python train.py --n_layer=14 --d_model=384 --n_head=6 --n_kv_head=2 --head_dim=64 --d_mlp=1024 --vocab_size=4096 --activation="swiglu" --norm="rmsnorm" --norm_place="pre" --norm_eps=1e-05 --positions="rope" --rope_base=10000.0 --rope_fraction=1.0 --qk_norm=false --attn_scale=0.125 --bias="none" --tie_embeddings=false --parallel_block=false --init="normal" --init_std_qkv=0.0316 --init_std_o=0.0 --init_std_up=0.0316 --init_std_down=0.0 --optimizer="muon_variant" --lr=0.0172 --lr_mult_o=3.0 --beta1=0.95 --lr_head=0.00936 --warmup_steps=200 --schedule="wsd" --decay_fraction=0.854 --decay_shape="linear" --final_lr_fraction=0.02 --batch_tokens=131072 --seq_len=512 --doc_mask=true --train_tokens=1053000000 --steps=8034 --dataset="wikipedia_en"
Each number is 128 + 24 x the weight over the matrix's rms, rounded and kept within 0 to 255. Layers, rows and columns count from 0. Numbers have three digits each.

# layer 5 MLP gate, 1024x384, rms 0.225, rows 0-71, columns 64-127
123129127125101137118116105146153147117120119115103130103116164123142147119119170123130139130102158121137071128137133123141125103166107122109095141138120084157131149100148104147141121111084103
112100115137107105117165134074134114063119111082149100135122141127137127124119134151120177154165116117204094158086110120159104147097137111161162100103142109177126145189131105127128108103104157
100133117132157102182127129145140145128140161167143151145121156088098140139126107164150148121107110127137112100097082119154136144129140106164083127132121109151146092117110133095147121099100119
138106160105083104108129147101086130098144185141145117119098114155131106113126118134102159142139131079121129158124079175105131156127106091175118148123112154164097117084133162102168123124167084
137136160161141140145115140132128119133175182159130111136112143129125123120150137117107145123099129107125116120099121135143120078124152113130136117122121087121122117143149129108107113095138141
140104133161142132151151162130107085103085118125131048098127174137090134180131131126141119104187040128165114101193073158072142061188120150134104112135124151123126127167135123163143171145122109
150146125117102148121118152136099099168109093085153166121158116109154159118127142137128144131154079061168088139172122104115137086112121159125107141121115152120093120116133118125089103144113106
164174098123168135105132209129128149124146126154105154125140107103157115132161136150144157116144157124140143109137144172119121081149108106113119142137125092112136132092134120135132124137093086
131140070131146144112161147155135137122125140122116138116141141098163140122129133128132141132074083098109117096108123116112109141113118120053126129133149145141124141132150112116138114131065142
090132191101093131121120125101102138159144134164090142072144076102148133132119096123130125131129163125131136149103125133128161128129197113129121138086141127104099114128101151073126110097103087
084132084150156126136127159123129124096097149156116179142143115121132106152143115060126138147072127132120141145144165133141151140134085116153120124086108119135161091142147092126124142128155170
140119119155162176152119143160124120160141158085098142145098140137106144140150132100109151149102106155092170132167128089112122094161117142151111148138127171096116107098127139129107132131170122
113136100116137105115129108112154161086118139104129146116093111139138151070149125139137113138130109147141113131123101127115169117136153148094114117153117115128122132127116118123119173128144117
144116131139130138113126142149114133143168155154120150144129093081120100115167109115120115149159142143116126083152091132125163124161137116160180097118063107159157110134202131063109134129146124
103131102123108144165113146117152156113120099145080100136093096059130134140108106114132163103162112108073128116132146094136163119117086146118138120179120157124107145119102123130153157135150162
165128150143090098088145144166079110141113148110121163133078103105148111131100116148124083135120107128161124154121118133098100108132122173146140122098111159139131147130155122152137107109070123
160098178115113104129143091112064174122088114109146106113129115136164095172108145139111121117131163129104133152136100143160150154108149106131135108087115101121127051144145080122113148136179116
120093128081124115152093113085094138151128110101126097141119109128088168143148115120118117129175141110136156108134149118126137157120104135107126112124069135103116172127107128145145127139148168
156126154132141148121121196078152112152137121192141123104121145084077128139138132110154182106170112130162109105146128154135128126164107079147136167123133112149105152157126151102119085161116111
117137120127118105115116125133110124150119137126132129134143128116115099160132137126085127104132116084113163150098079111139155094100132149080112131138147149142152144172129127119125149117113095
144153096106176150103158147131094106170145086122137152140146139144124145102116115133136122148130139125155128158132164098159120111147085123117125120058101115121137091145101170098160082126105115
126148094083121139152135104112123139142100147171141111193115116126121150145113139117092170098137113135139120087100107123120161124145128146110078138095143150134140117161127117131137100148136154
118137156142148153097130137129145122164120141148069048101093115117089091080134122134096162125103102146094163145149108152154098144147111159131113141158143138099107117106131105101155118154143091
149121107145111158102099119151109127130119151125153111150107118161113136113112130102157134135108107089094123138141117140096127130132110125132142178168118158102131128117146120180132093145128093
164128108152137143167165124098092151173149128111122126141162102090118111126171129124115144110139130172147142147133139164104136125160131094168141101112107127112130075110176117128141162171143126
108138126110120123161110132102107157149133132094092102176097173139121143128126093108148088116088134144121109132123152112087143150103128122148107170156141124132142089115130110081157136137135121
124107139130140118163135119118131109091141155129100140148100139165148144100118143112094117133186165147139101127141113061176140155144146157120144160120118124150136127155108133143115124089119071
117137117142142091168154120137143120109149103172141119146113153113083168157153122108131113149127133145150162126113126153198128147084125155145148116127134124149169094090106173134133121139126174
089141136106106136160097117121155130153085140104118126153151111115111135116153111081126169105195143123106092110092134114105139119124104117115130136070120107127134147140128125083169130111099116
196086116162093138155139133144164128117140093141148103114109119115122124109088169116129108109115124110113109116111130103132109125121077128109151140181149127144099153137145135123084108155118134
145137101114141122115143103134125112106120184122115193110148127112133097114139125056146153092149169135125126115119138122138142107082088128097110101130134157146126150102137104122079101139101089
109067123141131088118133098082164128100144129135099117101126159111068104120107190160128141137158103173120127065147134154140127125180111160188137089101146136099149106140140153180181151157109152
136141142095132151114137133139067135160151115125116145121155118084119152131200128143109158147157137140150096088127111122134124120133110143132113112115119140110124132073116146159132135096149115
141138112113143174163104172122145159128140101106148107134127163110069144156138137137165084143099077105134139145152115114127079134123091106136134150133144136136081104111097152112160119177112149
095120135124147172141107121096147093116159120142102150092141160141143136133129137091118136129128107131109133163122150103135175084141131111111161100152114124122123103149128132106139140097131147
126098141116094098119115114112149167114105153127157101142135157128111135101136128121166165125138088125101068150142149099117127183119113121104134143113116134097107126125104118090121149107128131
172110094177166127161134169100123155123131133125129081111112108142097151100128111128115109109133157146142095136146118113125145160131135118133118124124135111126171120117128133112149135161161113
138155116067143137109133123132163127093100147124110094127172085150174127083100154112135085154140143139121102173147106109114150120120112157121120092129126115142095099129124120142148158152162105
164159111143136161112117137161132108117113157131149101125128125112141084141137161139114132149172152121122080080123130140135105117118093133107153106090133144136114115212116144138152130111105150
138115111142148141150112170120116104092121131154131120119185141148119122122136117181118122086115096134124156142182124118142139139126143107159133114130097137132164105116116128122105124164138174
100119099133091117082096144110111137114114123152130096161118155083108093119129141124075110122116118167121094123109109123137189121128177131162153090133143120145113168136149143166117109104108101
120116119069138107097100101107112126142131127127132150147145118088129165141142123129141112079135127097172136145117109138089143101135116116120125106142092133129138088162074135147136112112130138
137097141139123117136103119188150102112118148133139128175211165149135189099154152148149128147135139126125142092078139107138144113142154122128130168133133152132139149159160143157189138156135147
141140146157123134168158151092143161078146156104171084152147109103111146151129132134099129129137154120148156181130134126120124116138136142119141110138105131143133134157111118135114117089103139
121108155143124145155099114101099110082147158144116150118085142151115124134156138112104111122125118153152113124116138144145107151132089125136073169141128128172173148122158139123106120138120112
158117161157117109147136135145116103128115118129178114123113159124104137136112130115091097138092121140137149119162106125138132157147115126135158146146132102143143142137104144112157137168092142
109152103131112076115113159177132158125134134135140137138100114137117100144127138128088121150085138110121158128115115167155141097167103143150141166127122143106105161142159125135119112120102104
144160098122104166080156132154101113141104125145148127127128084121112145122119125164124128148125135116171161115123127132136125115172124105149139149120125131150147117146160131152137124140113134
146102138097132116153200106144151144167117095141130122122108179136162109132166149103140155082087140171127120084119091145103123136148079124125125112122150199112143140145143142116153121159082132
129112097152166127122102167107138113160159116132156121083082120154131103141119113137110159125151111130170154139096121150137152140158099125131149121146177119138132080165116131127124126130132118
083112112105110128140168138143118166078137130121117111153167130127171167122162116122170107108115114141127112137141123113120141120086125129155185162134123120153069121101133087098151120173129139
114176098073122168106130121100150128117134131191101149119103121163182137150126155084125155090126117111143146139109159149107136079166107147139145161102114107162113184167110119125101128127129118
166144110094117126169144109160111134162127080129113146137169144064110113151182127137171123115147159127128111112113115102147139105105129101165129133098162159169160138123172118120085120122158136
113138152112113183128090108110102129141162100138177176135115127164132141122127096125124121156147094133110118138119106145045105157140129165150107096099085131155116107126144077144187132136103132
140078108120136149142131115148152109088126123078146087100153116112123185140124161123114131101141138139126090120129124178159157097094079098096135139124151134146123117132197118156109112150135125
113159129123169106114161145131127119125131145132118156085160107158118090066122104128106112147091066132129132177072094141121136119150139136140114126127152084142124130148171115109149125145141163
154098168111170125071123113142101124108129109162149109168109093124141127137176130108096129137129139133131132116165097125161147143100076153150177149132106129099131103149116105128134146173125164
161157174136119102162123143112103118094124136128166130108132111102125130173122112125153156112158134145127129146091083098090104125136140120093132148111142144145140152153121159142147140113123122
117104125081139125101095081085105162117075147125141157150106147171129132111143104079123151105187084130142083121124096145139090112105101121069145104110120119149096154135152128125121134124165113
135123109183137139169127115158091134145124114111178072130132152125123122131113121128095168140148142137135120172178120110143151098153085146134130100163123104168157113157129135165107110132129148
126100171129111132106148107120126145145138150113111081091157154114137092109151143104097167110142123154110112156129126134130114151143125090121149102071159107152156133151120145106154108104141110
154111141113078134062124108128130122128103129130117149137131120109117119119160169106115159078103137166162137143143156110140166142122138098112126094132164141117168086124116126154105139158132086
157108114148127132114114110118101143121135125137164127128118154101140120125154089131099110122120109151126111120118080127185116099094134117136123111112136116162116126160151106120078125127098110
121119095126123091116114154126127108124154119107132124141135119112145132112129140166110113135145110141091117129087121123136111170137181132112127090144090120118123127073113153122110155092124157
144179070117176152126098132151126130116081142140147086128153147116104128097130121140153096134184136159129075114135109137114146112116120149159118119104092109120160084141150153143149168113138132
112134116121104118134087110140128130130107106164193146149133150082140107113115177135121130107115114103080122121115102138164106100085133097138149089111136070120138111129110127119122102147130131
145131148127113096145104135148114133123138120139118105104104123100105168096091142093116111165131107105121123134100125137139096118120121141160128087140120141131127095116129144120119125154141113
138131155097137123084136122142133082124143132157111185081186126125116121144143159106109125137139106140131088087143162123123160159120099108131139128117140110110110088154169187130176153136109108
107113157133127096087120153144115137132122129121112135119139122150082056096145179096114145153128145134123110141094131105100118183154117146142130157128166132135129083153160113106130149121172142
141163137137124108126099112118134139134111155124092160121143106139125109142145142130151131155081150128132130082134158118093121125141132155145108122139152110109141105098104119158098131124170145
100098139134135158114102125118115188089101106155111121140167185132147192131128110132138147113131139159120125123110157100130124106119130117143112112146111157126130133123130159059142115115136148
101194123098063093115108125122121103118123121089167156129092167136093173123096155142149081129133124117111118163126103126130131137117092135106099079106158127186128135149159151146106109155156133
# layer 5 MLP up, 1024x384, rms 0.234, rows 0-70, columns 64-127
093117167121128091107125113144077143103106099127126110143147150093161115137128192119125121124143118110132105121100091173133167124121169097120141066159137141144136151140140118120118141136100094
137132126158115138120158125158144187134137133096121137138124114112078118160168146122106150104167116101128172122130102152132112137103155100127092136115126120119143162157122102095105128153140175
113156120115120114133138109093100150105167144154142193128126101102142145124137118150147160100128093125154128091101107115140169125128113132146072134113101162150139132163142170149103112124110111
148160126106117134119116137126115153089120140089129117053106111137157136136128100099091134102154067152145179122171126123157133152121114102145170150119138128148106102117105149120126096090179124
139099118119118137133158131126119081147110141092129131072156111150143124156154147176140120125108130143142111073119170133123166106136163113087117131172098156109130103099121144093090125223125155
112089142134102158151102135158139083133153156113178082139126115111169099160152087120150126144174107152126137123120083091112115094113153129089070126150141141095118114170124141130084149159123163
137114133106120152114134127117108133106173144144139118125130120150109114115110132111125081126140141085126149125100117115132156168131174150174134154135107128126130089149134102143098106130152134
106164127125125175145099135113155113170149135139143102107117125132141133121165129127149165124106104115111131152079101099122093152162185141114164151128148142122135106130112123148148140163129122
131166214163110124095153099127117125125140123107117094117099127145127115152139140133095163116125149143125148155156143144189143119091102154137106135161109117125134129120096099130102118069157086
132125148161169122137102118101134114139108084111149103058141113176129138131101111149144135137141141148110160084137111089119168129077132127136127129126128108160181146097157135131148143136138087
125106125075110120133107102111107127087144127128144113122110079101145134108122188085141127125113156127117129094149114116147117111152101148107143127119094102138121151189138108136112131101100156
100109138142138154134129156120112143183145146141116141113108112092135166124133170127109132100117108126092139137153137094120118122130123116155142163161111147100099140134127110119110132159178127
135130125136132134137109163128150122124113134119078117131121133160092145119140148139118136140167156138152126112099086134139109118124151160130163126109145173102146112136113118141135139125155128
122118162107129160060138136071141146127145178109124144126110132111117045075111112116106156170161142145135115130140101104141149153162090133144134104106103151129122117121127060067147145119106102
151146123144091141141094128118159112133140097144082121126140093107128167143112151128130106112145084143061141150127120149130164185129105088118178114098119141123111155146102087144124100114128146
128134139110112133127126098104127109149140121142120097181125122141132127092142166141123166126154126116136121154108118141125093183083134154111139104161138101114120153120111143133154147145128168
111142141099150140079171087089149186094150145086158119143108128109177140105120130172187131159133170162151115145122106132127108110122111144127105156078116085146162118125152149131098143115118118
139139122150093113156103119102130112116108135134108104110144126102156147119142122160149113117138101137187128149144145131179103087140103135108167136153136111114118154114120129135147130107157122
133139104126125113186142118127137166104135108094126138124105133141136154123117138167170114124117152115123102152152103143105137134129141165097156092125116119150143120130091111097133131107125097
101113139143097146159103087127133145103121126153138121097122128127142167119156088154124132134154156143094159103160142153108112158164085137157136108149155111108115123087113118135146117084091150
125110144114106130161153121179168148121108097105118137090133199127116107129132146128135166124169109105110079112110140102159163118114119169148113103152105145085133133149128155144136141120133120
135076102088130142133087124164127144110153137171130107153126128117148144139133107102157115146092132126116115159159119200123131173161137125087172105108139132115160140095117120135126123150120099
154122131204126102105162138138137158110112142105147126119147145181097145104161114099118126146081129114125142153101161155159140105162095146138169121160132152089142130124172152116131159125170111
174098101143095132117153151145118136114150139111089154114123102135177166097131145100117098100099148115147086097142099141158132069119168121085113132134100158119095160128139121127130153138167165
144113182079095103165143131111110153087122099136119110110124155100171154175132087119149113121120128148126150140101106083126136110124133108140112150140133118095118131125135112105099157144143114
128119118124097151141103124136131101107171106127122108155146113121099137128115138134084128108165122097124166130153107170127120128131170130095158140134114120134147108096112108142128137139123167
134127157098149131135117101140099144135139114118108110152115146146197117129100100136107171130134122137131106117138114154113147133142118147193170131103074136113132140151115154120106130137120110
115157138102144141119149141140142122098121069166154158163129107124101150142121071164108147082140113166110116141141149139113161155132119128128114076157079120135143099128129082167139083145159106
135157081147078180133135130150120136124157155127093099127130117158120106135111142161125110103143093164126102136090110139126164187122125123112126134121140155100150067080146115119099166095090140
138055110144125099128069124119134110131141147109121140149112186123136125144091158161118139122100129127119138125108115129122105123139114147120141128131109089114125135144137145127180127120082108
140123108134137119112123110139100125113136117137091138109129168138136105126129117108149124109101152120169129159153143121100135124122103140132097103130174126125125166112144108098125111158086129
141155091098123171114052113133144102131133145086123120087099142111136143125142137135102092136132089163141114085129137116132115124164125185157141106119140134104103144124132148135140121119127129
117112109102103118188106134159124138142131154159120110167092126156127100125096166141138081078127138098145088125136120110147109147152141118121107123126097124105129140160105142171118117135134107
136117107128132086099146140145153154153103131114161164128132123137117128161100095079145133180138163133114122149127156155108152170136154158113119145118168145115119130158155116143147117093102132
123106133152174082130135073109076140136092088120166148127092112163157121172104129133143167135090140126115112113096144119134135170133116133114093134156154129151142147122109088153154114116136112
155150098097157114108106120177140146117135103120140149117114128110149135150127120125083165167110135116141118136132133131146122103175190149151155100138182093157142090169153120133147105112095127
159125106128160161134103170115118144099057123165144120083129156111150157156151113115188137111162123124125141123122115101156117133101147117116095124113122129138148123143145114162102143111165155
153121106165155138152102113142154133141134112159155126124108126117139160119123138115137117115169130129148150109081117111116108109129137172155137132152128123149133114125091115105161144128134142
103130143119149175107102166178134153156124108122154124121149093096161145185100119134154119119072134087138122149134147148161135114095128163130161091130124144100083156108084126111111119165173087
137138113102141191163100130169119139112129150182117120121164154134114109137146097142162113133161097119160133107125108135133120097113129121099115100167101143139139139106137098142099145158144144
129124169175145145118138155164124126170142112112115129125122124133146135126114098139093134148148145105176133127097140074142145105111123156145110157135134167130165145112093089101143144125142124
138123162115102178141099138163128143162133078098131136189159137140148099095117130123116158153100136109114169167154153134121091134076121099088175101145106127095141117126089110142111146151128143
129110135179147137125163081112117128134147141110133113111120117155159155157127112116125099094139112141123133095117119138105148161144073145156115155136094118155123136105148125128133142141115123
119145085148122098170121095116178104168123158160090150124121144155132122126131109135121139100159171136097102112134127149104175157131122126162095129098134066106135082118138135134134158094145148
117119111132150117125047119106084125133171126119121138166134115116114069109087111107107154134144115119160090139144116129119164153107126093165135097120125099096139111156156133118127087122161134
119119123156126124119136136137130153096147097087112101157130108168134118119092117134135130167097174138128142108103108118127145136080135151107158110137120115071151121088125135120139128081109132
089124130139115114152088126078097135107134111108118103144131102114149159154084131161147137159145120153200139105124149081123130131181136134133111107130134120134111133121137112119113151133134119
121137141084105116149147105088118172189170118126121139115135129109106165128127125115103081116103122109105096130144143109125138168157123085130082130092147150132176074153135177154162142159141156
084094104098068116151139129106154117098100140103130132081126167090139136146142129139109125163099072135102126171112135139163158180126118123116115179170106166164084189150092133141116146173142133
152127108144135130127125136133125135123126121115170148071141098110161154067103109161118145170150157114138158146122099114170125151094101114119172138176128150134125115119137103160121133135146140
169141145085093174083109129156112112093145090151118122072189142118127112124141147092136073116109105106099142067136116117131146114126127106160142107153090116110146142138154095141149097122112102
131108121110082145131087101140114139125113105077181116094161142171102109141087104140114106163094184162158184137115128130171135145132123118147099096148177117123141114104114153119160146075114157
125123066127159100144131109139100159101126132092120099099117110135141127116149156122163164124111153151097141073155129151168139154121128130155130073139138131134110116145161113161131169120078125
130112126115111123092107139084109142136139129184125123097114099126102127150116117149139135142131127112178161139156115144107117161122138134149142110134125087120121136118137094184140175141131106
084150145147095160142139135130167153104142112086135120143112186106080157139122158136132135053158126202121144106198098129128149097110145107131118149133144124112143148108095127124149101168141133
104154145141129115104137156106119111139124156174140101119105148134133117168132154136161171113142140148157123124143148154159125144078172164117128139131083154124112101111103135123148146113133126
205123142115118105090127147122140139098128117125161122158126172125137134129122187144133119115120077160135105194131111143126151123139103119147116127144138151132148160141114130109144142126111107
127184100135140121136116089126135137111140114109117096169158165126104126127088105138148099120074103108038139128123129142151145159142137138122095116127107103131183105121152144148174131103119152
149126143160069171112152125161134114128168111127107101153107160137142136113133126160119064143092135124076146117121145090167123118116158154210119120122153177121110113147105176169145090121111154
165142106128115128128124119112156150158125131130135110117128128156143123137134140144097122134155101128128116161108148107149087175092127147102106123134104114156155128152138137086148114146144100
116140115146168116151074122158127137128121146136157149142110107162095116119135170117152135123118097124159123113139150135136108149148143147060110132123169127139118140123146127128147152117110155
113095108154112151128136119124177139136115153110120147144135088084137151107106116116132133139148120114124135137141127114125227114136137114152116127121094112076146104083120096132109128168070127
120148153120105143105136128137132123106092135130120177130076091145123113150098122112160147125128118112107099114149141136117119155111152137131143140115081130155131149142109134126106135108145132
169110078131157127121191138145185109104186089120158118127120108112148155131146142129099080135126132132116122155119109113088113130135150118134164156139106100118127123093139137104098146090088156
146108139137121145145145132116073140157131130147128181123100110132124138183111152157103120120118130106142142153101126113080119164072112151157177162139097129149095105110143137156149128128169083
126137115146155112130136113125094127114090149116109110086137143136135134088134134117108130111140121124151144174137129138114155140125104106127100143174141144110150124095136132127133117121128078
104132088114109121120129082083101112153132132168186088167152148127156132150094081109116090143091131105107117143121138145146144123146156112160123109174130101140122090117100110115139185110154179
132109124100184135130133132118128153157106109098146164133160151149139118080161129122120198133137078127149080118111094125141146168128115132157127146118152140132126084155135110185117102142128087
144140158159099105122150134084112122125142158098167125128129144100125137090133145136111170104102117155155106122193131160123126142167138138118124108081109142126147150078124155125154093168100159
103164145178152136123080119143121113151077088134146163150142139096132146092088170130151139157174120117132116115136149125145124155143167158124096108161107091149214134113101104131126163093140127
128136127106115094140148089094126063123127111146122129111146094115125108125115107143179109134127102136112114076103140161134124144150112136096125117110112128145112124113108117123099146085164106
# layer 5 MLP down (transposed), 1024x384, rms 0.134, rows 0-70, columns 64-127
151121087147082093120126117114146086111053125095140157150141139126136134129142104130140086112143097127177132115129126167137096143106140103095145131131150122125129121174167094157144140090126106
135152132160092127115105129151155118098080142120114111116141145140112139124168142105152134135130137135109130092111153090131120118126176118093133135106111115147166125138177131184153133136131141
128125183132130081094127138154142129101135155127112134100123084170134153118162143118156142104118123179142119110129191127135147158083171098141145084117131154146141100100178128181132134124134094
132150153111164110135134153106108132119110086146132095147103130121124137118130097130137121112117168086131157103086151142135128155084133111104134137100124120169075119129122114102161127148114090
128146169147089129135100123102101107144100115163143135148129129128155109155105121083144140150142098142156124138115155125172158102091122125099137123122140080125123143092095121097108123119134139
160164141133151089073122117110091106120111118151125141133103158113125127160095099130162129142175128115150128144093131136129122129150171083149143132133165148137132141157115121123092133175082125
054091121121123114135084137097144116147156109131117133129121102158154122100083119117120121148147105120107123102119156126161125099165163111131121121104116098168152155104162095138175128104124099
139153102145105172087180139135156151151140161110140094126143123141100105129172148140112121093198127100105173156129092143137108114176200107122129137084130126132112164153077130103145144149101160
126147102111105143114147149112103140122100130139139123077139174139115144142144124116129142118133113139151131141126088121110185148109155103122123114155134141113117121156114101109145166122144098
166137153153108119115150153085134143127129145171144138125113134147143139131125158125140123156138156124100118140139134130076150104164144126118119118161180143122175131171111106105110166100106152
142094102112111078139102149114128139166151118143119105130120138122123136156117103111121127155255173135122061126121151125118118128129122163144109134130099163097089066127123118142110126095137126
166132137128141077141098125133130084123145106134149096115138142135097087142124105133111107142166146134165087144114123157135134173095129157105139098095132068173145118136115135127167137089098143
136164116143110143101130088152101126142097167174121162143139146086133125146151081126142129147156107127176177140152119131124130117082142116136144093142125154117186170119166157154113125128095131
140099146158167112135110160122123095147147147153067133147098139083139154125075090129135163115160115174137089133145129108129081135161126085131150132139133102132137149114141157077139112108133115
105102146143138151147095169143151131128099131121089118098178113122126127128152149133120087133119113129096117174105146106194134149149132113110103075101118145110121163109129123150139152107156121
107126129170120137083149143122133130144097098110156117104105107153098167096109151117157139106115108151066134093126121157105100127138142134160121158172150156128148147097140104115141078086150130
121134093124150105147112123141069121114158097103094131087123122107134128154135134162109158164110082108148122048142152127117140126149083078156115129134101162116129125143122152086122092155111122
126155165116139106104127148125152102125112105130143121102106149140136093158105088153133168121114161134133120122126144091096121146113105140115101103101153081142153118171121100122121087143115109
109171084110049137133112143147125114106127146129131127106111091137132142140123152128117114112070129083138106110115122141089167128131109136119125132156129133138161108161120122120137137113100108
144128152150151086095135182134127138109109117107119113085136100155157152134179136116108120132078087116124110136102096122149167122140102117114131190121120117111131129093096124086090145137164074
180114091119145097158097118143108073136148089147132112160171109101132127108140139125120121143162164105102125142133155134132144125097087166150160117108148104124144114086078126145168143135125130
153116157103119138142147139057098126127116091141142152125133116113126133165131125135083123155146108118120133127144110158134118103126096101154163145117171109132100073151115137122146092129086128
166138120162105074132146131155102143132114122149137139127123109157097143112158128102095125077097088160131127127131165132216110129109143136164158126113155158154190150135142106132138126116147112
128125157075083144142091130128123133149144125125132136116119093101111163170121143082129141149142123116122090174092126121112125134130134146112096127118099121139130104119130122164145177066112121
127105176095094110117130099128130127114126153129109127161136098161142187137094147131147120104132104129142113123135107094183150143111106088142132127153123125110137145132118145116125120131088106
057088117138098099087128135119169114125154123126105117138126125117153141090170081121137100134154082109116131126169154118133136147121126152136116121148142140122149104159172132156148120106119112
148135102130148144155119089094138132104068136147129154143157112128153106043116155136123101158158113118130150091143112063145141139099153155118157106115124141134104120129140114155123130163137124
082156102105088149127119085118108179087116125175090147105156108159135110147102149150151145147147149144109146114153104122154122115127109081125138167135132117125108119160113123110148156118171089
081093153106120099155134110145128118097117129116136117110147111089142132117127165122124132161112117124101121179134142142130174157125142150108119103157092161095123106114153095087155131098158121
163126143125132105102108128126097107160131170125115134087097117093123137136150173084133168159160121135187132118132141080133129132142121162151111116114115119132105156128089120159124136158113167
126153130147104160145150115112146073134132162108128150104141143148184102125131145073151141123165144137143143098118090138140148149141147109120120148160123126154126109139087122084101132094110083
141152108133136104114132131137112076114130127110170135141106107129141113147149099137128130096128157119109135142078156157137154083080132110131147136103111152175127108123111115142117102113167112
127095070161135117157147138157160146131136175112161091088115127109194147171107117107126144079112115158136133092127114128085119148128131109143109116131060135123082136115100174114121119136110131
134157136105078119122140092132154144110128185146122126127076097129112123124108144132136159111136121182144120109149144115136118125186136123132101048138127097107146154125119112097099143146136131
110133109124133144161125133129153161118106091109113126117140142112155143119143139126107120121167150139109081127128103105067169080104149134118116140139143062119113119180105116174123141068172154
137111140082133126172127107147145126107104092114142109115112100168160118106164119132114141138180118143143125144134101106129152109149125117099153157126154110149118119120163117148105131161184160
075121129125128167123108178129092105147065129127137055132121142112104134143157086150145137142113099128121106118094107124136158138144173148149121144167163074126114117145123144094098112137144159
101106142080149108128111123147129143139129139105117152121136130141154172127110175080163136118127103146147107133113131149107149142122149120150150098145166128135137136178107119134176104110130138
128153171087178143104154116128149136144101110115106166110144082118162133149124185094143163081128114142090135154169134168154133113121148141109146172124121170141117113138084114122141106110142110
164152112073121087125139133124122096117124110107102155135125134164124148060133102106122129107087097112114133101094151157116116145115147117138084115142107146126145177145133156125056129149092115
122107146162077125131121123101164095129160118167121141128128096141193104131110126084108148120159115157133128111107099120118175134088093136141165120108137117113153093102105060109128136103112103
088117130130131158162136089132134144139074122163099187113125156179099124167142109199195118149152149111136073108125112075102099124072168117182117178164123133136146148093155190143185123149137151
161167135124117155088119131171103120098119061147156149144149107121095137148116113127131146114087152167110132091152126114119119134139107070123114133139135105085081142123120141171125115105086174
148166138129113103141102141126154139194133139147120109117129161137143148093114123102104150107127092139109175106149092145120143150151121093153151091118119129138083101180192130115117121143176152
145154156107135101163074143101139133128161130185117157154172085148105128063099122117165167135137147103145101119141111112127137173149186156142096121077125119151139126135140113129126175093113105
115146124102103116138120137102100144116110098123155134100119120120149170100135125127140131113161132118132113167134111098148115128141161065107096147091100075143160131101132132107152133158100104
105146193093131101139111152107129084123136148160116146073125184136166137121076130128131113141151188104117174145102154097098129137133160194146072124147057128138134094108166104091163102098172102
115157098192141100131123156145196162109125097167138126146148094183106139090096109119135114174150152120147138125125141092123105132106131141098072091078171161104115157124144108123149080095110125
093118135139124126173067164135101131193127093135162084113126084124134106119104118125076117161091104131151117145161115096136110152154086096085131085106148154087143164144139152107096113094163086
133070144117161124137081150127146180140138111119161200081080105122119108121100106164132086122097156092090139121108090078119153145132167105154130135148130137157116111117096114106140113139131150
140119177121115125174147056084116154113131114095112084085173145113128160129140117114134149143136132177094170153106131098121124181138134160128101097111069139120077079150154105115114141142133124
117109100133147121118170142144153140154121063129145182154136142125101140139147146131124097152092139124112130097146082123163084150110134157144119106145137145153185082157146131114151157137127154
131107111089091166127090122122107139157124164150130166120146051097140154097141114143165165132133135155103115095142128114157118144178135158082132117154147127127105142102095105138100166121135124
146125115137111139135110161147136145133088123078115081153101140140106108116146125161133177181105161156138094137146167118130168127130112123136091127177137124149102120163137108120161137165123131
137138121106122121065040117127128117157128112154135132139138145098140110145124165142134104136072165130092119119134138129112143164136104110117160106112129063114124096130113110127158124162145186
123081127106099133142066115143119119079104139143135114105107122102134167135144126082090135123129098149205112125132109099056123137113152132103143148094153130144104119167114107123076140126122094
109106108131140124151137114139122130150147136113160093075174147138111156152138126167142106120089114100112099117118152117154099102141132133136151093054142109129121137137140137165133148153113142
128163139147153088110132143129122107190138121112144121117095146124145101143120125095115097133117095100096119140121126154118175131117079108141205100081129145139161138124108171124148138121084132
114135112138093112152144088118131111059163171110143125122087101099146137147130104152145120122086129090101123178121133167124131110134156117129103138136105137128093130126123109146141157122141128
164132151096105119089152146120102102110150130097127141152125148168152123126114126132158115145113137138147144120130122126121132118116112136144130116124126137136098126147142156119140135088147125
129108126111174091143104150147130127128142166144103083111111125183096100135117143140142114152152161137110154131152088114108143141119143135155108129115115143146138095128123129134124110126107135
115120166134137168156059118115116135130101133108125169125159100128098077140139142129075093090120121143121127131160151081127162121154159151119147116115133093150148090107103138119068142145153148
141119078139124149143115118120125158156140137132153143125096114137137148136132114148109122124063134137125158126115152130118152132138147097136149105098167105099161135115115135140086109136137122
133095186142127116102090146134123120102117110137137107162094088127121121129107137114165114126162095105106118123096118145163119170171132088127149142126098101148124180135097143093119092094123106
139091123136070112100115133146143166122126101118130159134127147145076118117130127120080123137138142164108112095103164117135090150097151159140140199165129144126134179156119183091122135125076109
170182123141144143118102141184129092110149117168140175134098165158132137148133146137141079155122156108121153162139152083126127138100124124086108096125126133106191176089154137111157125108149131
105111131158137145097149158092128101107109105116116101099165116125126138162147144134121116131214144125121105155147122163136094149148135118076110126143135141106139117156158124128164096142099172
135160155143149110120111144138122150167150098124180095086146103141123118146153102149120082138128118125119134141128138113095092134184098148120128143107144124186111178092126125142173125102153124
144137129148057166106125138110159090127138103111190116140110164119164125130093145124102129140039146133123134096151111157085092117129150090147136153115138111090115165130102125117154107126167111
116135112125130133112087101112139097143138117121108089122123102124114085144160148120145160138112111129095119108150140115092131141109119172113142172111166111131141113149162123151145093150118135
172124137095131142148141120126121116150131124110118110094116135135124128129122135124129097104114155109173121130113120120127150115131124111120126151126112149144109141160113110156123137163113119